Part of a small language model's weights.
Size: 8 layers, width 96, MLP 384 tanh GELU, vocabulary 6069, 1.58M parameters.
Architecture: LayerNorm before each block, rotary positions.
Each number is 200 + 30 x the weight over its row's rms, rounded and kept within 0 to 999. Layers, rows and columns count from 0. The size before them is the row's rms in percent of the matrix's.

# k: layer 2 attention key, 128x96, rms 0.151, rows 36-52, columns 0-95
# q: layer 2 attention query, 128x96, rms 0.151, rows 37-52, columns 0-95
k36,086,214,170,198,199,225,175,221,171,177,158,156,230,207,166,215,207,200,191,173,199,229,212,183,196,158,173,192,219,190,203,170,248,190,258,165,246,192,179,238,181,211,150,239,178,233,197,226,217,173,177,184,205,185,217,177,209,189,182,177,220,294,165,140,171,170,181,257,239,206,215,231,198,218,139,206,222,194,193,205,149,224,176,187,247,168,258,250,236,216,178,211,199,264,218,193,241
q37,085,205,205,216,206,165,281,199,199,207,178,236,176,156,194,153,204,234,240,187,194,215,193,164,262,245,211,250,188,218,206,209,177,199,248,197,172,217,200,244,167,172,189,196,195,177,183,195,234,143,199,218,196,208,153,202,162,219,184,216,214,213,140,163,150,211,205,206,166,206,162,260,171,234,257,188,183,248,198,230,180,187,216,191,141,164,215,216,229,185,164,209,164,268,209,171,160
k37,082,183,197,192,215,215,140,184,150,249,195,212,234,158,211,206,226,235,188,162,238,170,223,194,234,220,205,204,167,219,227,140,268,169,165,214,204,219,183,168,155,170,147,236,175,224,210,174,190,198,191,170,179,202,210,231,178,255,234,185,139,168,157,197,239,208,183,212,186,210,227,215,148,211,220,237,208,180,194,197,186,220,199,226,255,165,179,223,169,249,206,237,199,215,159,136,246
q38,092,201,254,161,212,238,196,149,197,202,204,189,215,189,231,259,186,195,177,241,244,264,239,202,191,173,166,228,176,199,198,223,180,223,170,153,195,195,236,208,254,222,170,172,220,218,169,172,194,200,188,210,208,221,178,216,136,206,179,191,209,228,225,190,159,200,184,207,171,214,189,132,218,170,236,178,201,209,182,151,216,176,195,246,257,212,205,226,242,159,148,219,250,172,225,193,114
k38,095,166,178,248,160,199,205,189,222,207,204,187,189,176,215,231,200,248,202,247,224,223,166,164,150,210,175,226,183,180,223,176,120,211,168,235,141,215,203,203,225,243,218,215,176,205,177,190,154,179,261,214,223,274,173,227,214,231,205,169,223,150,233,196,159,251,219,204,203,189,216,197,240,194,238,179,151,221,218,171,240,161,171,196,188,254,214,172,224,146,214,199,220,163,228,217,215
q39,083,140,199,185,173,174,181,242,194,180,185,171,200,159,178,225,221,165,154,250,205,236,206,227,260,175,229,168,212,238,212,185,184,201,162,271,163,228,176,218,208,160,164,197,216,183,225,174,163,199,208,268,213,208,265,204,219,213,203,153,208,125,265,240,189,166,227,224,195,228,151,177,208,199,200,221,231,196,230,239,181,228,215,211,168,151,214,183,167,179,177,185,202,206,176,199,217
k39,075,235,179,179,184,172,225,188,183,252,175,187,157,246,168,175,240,180,182,301,198,177,274,127,179,201,179,208,213,180,164,252,204,254,228,217,188,157,229,199,173,229,238,183,191,178,215,240,193,218,203,217,279,203,214,202,239,181,186,244,194,171,216,211,151,204,212,208,204,194,228,198,167,181,212,184,217,212,244,192,144,217,220,182,175,182,182,162,206,197,247,214,223,200,235,191,191
q40,108,231,228,204,136,184,208,212,195,152,239,243,199,187,181,238,198,175,203,189,189,191,205,172,174,238,171,160,210,179,146,205,173,257,212,134,235,214,162,178,165,222,218,185,212,227,190,239,166,171,197,235,172,185,207,185,215,269,220,201,248,235,191,196,206,209,221,205,205,190,215,219,196,229,152,234,196,207,176,167,207,217,158,182,109,199,173,214,193,197,200,239,152,137,231,256,240
k40,097,224,215,194,153,235,170,198,252,180,155,215,214,202,181,241,218,203,158,193,159,194,157,217,233,186,180,206,251,214,249,166,233,221,259,221,251,232,207,233,151,237,252,163,199,228,213,185,198,197,185,204,169,144,202,163,189,214,196,167,210,255,171,142,186,188,204,178,133,198,220,193,182,207,175,199,170,220,174,192,186,153,170,203,230,152,211,196,205,256,218,179,166,239,253,210,171
q41,084,231,224,276,204,207,204,190,183,196,224,196,176,248,214,195,139,223,201,205,196,202,191,219,149,246,231,191,181,193,150,210,190,167,236,183,168,221,241,204,169,190,219,219,198,240,193,155,228,228,186,335,201,214,211,204,145,154,216,183,223,245,184,159,196,190,172,200,252,197,222,220,177,168,226,230,227,194,188,166,213,224,137,155,218,203,210,190,188,195,214,209,185,164,204,180,190
k41,083,214,217,223,164,192,173,165,211,209,132,252,209,192,266,265,197,165,219,155,220,209,190,233,175,181,186,211,209,200,206,151,134,188,155,198,223,247,248,169,185,238,192,193,190,205,191,183,175,221,222,199,145,160,209,214,235,223,224,222,99,172,182,213,186,190,215,182,195,199,154,205,219,184,192,206,234,208,205,259,213,220,160,172,176,212,241,229,220,172,163,167,202,191,161,229,186
q42,107,236,199,226,165,186,120,190,204,204,190,231,168,214,178,249,192,180,170,195,150,200,215,174,243,195,144,173,186,266,264,234,157,218,167,203,226,228,181,233,269,202,219,178,219,214,199,194,250,228,178,217,219,204,139,220,235,166,196,203,192,182,170,213,192,267,251,201,239,232,244,210,196,202,186,193,242,210,177,188,161,195,201,250,154,165,203,196,174,186,160,234,196,187,203,214,221
k42,101,183,220,219,182,192,179,186,253,236,235,190,179,193,190,165,251,218,197,260,233,151,203,189,178,228,171,216,225,214,215,208,183,201,163,221,159,207,202,174,245,261,217,244,178,221,215,142,203,183,192,186,244,206,156,176,223,192,156,189,163,170,184,184,221,206,176,154,152,225,224,182,188,184,215,220,142,172,168,207,206,203,193,260,220,230,224,142,150,201,170,135,168,192,252,252,196
q43,091,236,245,196,193,197,181,211,198,223,259,208,189,231,211,262,195,253,183,210,209,297,153,220,177,209,124,254,194,190,172,200,231,256,216,211,224,193,199,212,200,193,216,234,178,268,178,151,172,167,182,238,175,192,206,195,154,218,243,201,180,208,141,209,213,179,211,210,226,171,184,150,220,215,206,173,185,215,172,199,220,204,187,208,181,211,173,212,259,221,188,172,140,171,214,167,210
k43,085,205,207,192,128,272,237,229,274,210,172,200,192,189,183,226,213,242,204,185,198,239,171,148,186,229,128,166,160,162,233,188,188,155,176,223,187,216,201,145,182,232,223,156,204,212,200,223,153,205,212,192,183,172,187,214,175,253,202,209,203,148,255,218,204,202,148,203,218,235,210,204,211,163,241,184,185,192,202,206,205,168,199,256,195,265,218,229,194,208,190,193,188,239,190,254,212
q44,089,191,223,210,190,230,224,219,240,182,135,159,194,169,216,214,199,213,220,197,207,226,239,211,204,221,141,224,169,221,159,172,166,160,215,215,187,220,211,185,132,184,214,171,210,222,148,179,279,202,209,199,197,217,171,214,185,197,230,196,157,215,193,133,202,203,188,224,276,237,186,168,169,150,233,147,184,207,201,203,186,187,152,259,217,221,201,190,230,134,217,190,227,259,184,187,188
k44,079,222,228,183,198,192,162,127,145,189,198,179,214,206,222,199,220,247,216,153,185,203,160,211,158,169,140,181,203,245,267,162,215,183,177,213,177,215,213,189,219,228,200,198,156,178,148,228,203,218,225,188,199,163,167,189,222,152,280,191,172,166,207,220,195,255,207,207,203,188,213,152,219,217,201,208,184,196,189,224,247,220,190,189,183,241,251,167,189,191,183,214,234,180,133,129,196
q45,101,148,211,184,225,192,217,157,226,255,210,261,185,274,184,211,194,196,167,201,190,271,235,215,171,188,154,168,141,210,191,163,223,220,170,215,214,197,201,165,175,215,197,163,211,158,221,216,220,209,218,266,228,201,217,208,208,236,228,152,166,159,208,202,225,165,213,213,236,222,162,197,239,214,199,100,162,173,175,193,231,230,203,217,219,177,180,201,222,207,199,207,237,195,186,248,197
k45,089,178,218,196,178,192,212,216,200,214,172,213,164,190,164,199,136,207,256,184,214,185,230,185,174,171,229,212,195,228,224,247,172,213,193,230,216,201,216,229,237,192,188,116,186,154,201,206,122,137,225,238,186,128,227,155,183,231,203,216,245,183,218,218,178,261,204,189,214,175,183,161,197,224,164,235,219,186,237,184,176,229,169,204,178,234,234,162,214,195,192,159,200,237,179,235,149
q46,093,160,222,171,223,209,191,174,186,281,166,167,193,186,200,177,202,215,196,174,217,212,155,224,234,173,208,216,167,197,186,212,256,241,215,163,224,217,199,223,185,180,225,154,203,187,185,246,204,186,184,216,250,204,184,138,222,241,223,173,121,237,182,188,238,234,207,199,207,206,161,238,216,150,252,130,160,184,195,160,184,232,199,250,239,197,182,189,218,223,208,162,225,173,189,149,219
k46,084,196,247,171,228,210,192,179,201,169,212,184,200,222,139,149,200,188,206,165,248,222,171,204,232,226,136,172,173,221,195,121,166,201,192,224,211,230,169,166,272,200,159,201,199,184,195,186,172,173,212,211,160,150,174,246,163,165,154,219,171,176,222,235,204,182,198,227,183,200,146,191,193,166,186,219,237,153,213,164,198,223,196,155,246,239,219,244,146,211,224,221,172,191,183,204,225
q47,085,218,197,210,163,211,181,201,247,188,189,188,226,143,187,229,227,189,228,186,183,185,162,222,194,205,210,220,240,213,139,203,215,196,212,196,212,202,167,185,194,196,266,218,206,216,233,200,217,259,159,193,119,179,183,228,174,211,189,164,214,166,224,158,200,191,204,162,162,183,170,153,192,295,179,167,265,227,186,257,222,186,199,162,178,262,185,211,223,195,241,168,194,217,231,180,239
k47,083,228,198,175,240,243,202,220,213,146,214,204,260,176,252,159,242,211,210,189,152,227,229,181,148,222,195,172,201,194,214,217,273,191,217,169,195,170,214,216,128,230,202,158,207,147,189,208,229,225,183,209,223,204,247,220,166,185,178,182,285,242,222,139,152,151,249,185,200,160,174,209,178,199,203,195,144,216,214,204,223,204,211,167,191,188,184,189,191,205,184,170,198,171,188,213,177
q48,088,217,206,241,165,174,220,190,169,189,161,162,222,229,253,173,204,233,263,233,141,190,191,251,191,191,178,173,220,166,174,228,193,228,164,199,169,180,210,205,238,229,205,162,270,143,117,191,250,245,176,208,182,203,183,171,192,220,170,234,160,176,247,213,162,158,205,238,173,178,215,218,202,214,229,207,208,229,184,195,216,211,204,227,130,222,233,204,216,186,182,177,202,213,173,185,160
k48,086,219,208,220,183,216,188,160,179,158,252,210,203,147,223,234,153,249,197,216,187,201,165,211,136,213,211,210,155,212,189,193,202,181,205,214,149,205,244,235,220,157,151,254,154,196,226,208,169,191,177,172,246,257,238,222,248,160,210,257,190,209,164,188,150,176,217,234,233,233,193,220,177,196,149,154,181,237,189,217,207,202,159,172,199,169,173,164,231,172,171,228,180,221,201,200,173
q49,094,237,126,198,195,146,221,213,186,150,216,239,189,249,183,176,171,171,231,260,218,222,228,206,199,192,188,160,221,207,186,206,137,239,165,186,192,215,212,135,237,199,163,191,200,216,167,211,232,225,216,198,218,174,171,187,212,219,156,259,185,254,212,155,226,209,190,220,182,201,196,254,205,125,219,249,167,181,208,168,237,182,210,164,187,180,203,189,195,228,205,258,216,178,173,194,156
k49,087,157,188,194,162,157,185,164,177,187,244,227,202,186,166,271,136,173,176,200,186,232,195,206,197,190,203,245,158,221,181,176,156,202,193,176,220,190,192,200,212,212,198,211,210,260,180,203,122,202,197,162,228,192,150,177,195,235,247,266,175,227,169,186,275,232,216,207,193,229,241,227,258,200,152,157,209,184,196,222,243,198,164,211,213,181,208,207,211,197,196,203,257,214,237,231,214
q50,095,190,215,192,266,214,237,208,203,163,194,150,182,243,213,199,236,169,274,182,215,154,231,242,164,241,215,212,222,189,205,218,243,140,189,145,158,218,222,203,190,250,149,236,223,189,188,176,229,190,224,183,209,212,203,231,149,156,163,166,175,246,185,153,205,179,215,195,219,175,198,141,211,120,231,189,209,146,175,181,200,188,217,233,215,188,227,209,194,184,176,186,196,215,224,205,170
k50,092,190,191,255,163,218,207,206,159,236,185,206,221,219,242,242,150,257,200,192,199,240,162,208,150,235,220,226,180,212,209,199,188,222,147,232,177,217,185,221,178,167,237,155,188,197,157,206,190,176,223,231,160,255,167,182,186,201,226,205,163,199,245,192,198,218,237,205,189,210,204,216,253,197,226,177,152,256,180,242,231,177,173,145,168,215,154,153,211,143,211,234,209,205,255,172,170
q51,088,193,215,143,190,196,196,233,182,214,249,198,219,254,229,207,224,162,191,198,226,162,218,191,175,202,163,202,221,193,218,226,203,256,197,182,233,214,160,155,245,195,189,248,214,215,226,154,191,200,192,208,205,194,159,195,178,207,188,168,201,255,124,263,240,183,162,201,183,163,263,196,203,211,169,248,206,238,193,179,208,188,142,228,121,251,230,214,166,182,157,173,188,171,205,223,203
k51,084,197,230,191,175,264,212,272,202,190,182,193,198,171,186,171,164,199,172,275,190,210,158,215,245,246,205,147,249,176,227,243,168,212,219,220,203,190,176,172,190,226,161,218,188,244,221,214,208,165,197,198,191,232,155,174,194,216,180,216,198,221,184,201,185,205,193,228,195,222,177,220,207,164,201,186,131,215,217,206,233,138,214,205,213,201,153,163,259,227,199,208,171,208,302,205,163
q52,090,191,174,192,209,192,227,226,228,191,173,188,228,213,193,213,207,223,209,163,224,242,188,251,174,170,159,201,235,236,247,208,184,151,200,182,224,213,188,165,209,184,214,193,100,176,279,176,214,165,165,124,200,188,197,236,235,120,179,169,177,206,234,152,212,205,177,195,210,196,173,164,166,206,248,218,195,207,215,238,216,174,256,173,197,207,216,196,206,239,248,228,181,208,224,222,190
k52,082,150,146,167,250,166,200,242,209,189,209,189,224,204,244,219,158,188,213,157,219,212,158,197,189,189,203,165,157,199,203,204,186,169,230,152,211,161,193,224,197,188,233,188,229,191,184,187,207,246,157,159,214,156,216,220,155,199,296,162,202,193,257,212,213,205,199,221,194,226,207,144,267,243,217,250,210,172,215,215,213,232,244,193,210,220,215,234,189,184,180,132,186,185,173,227,207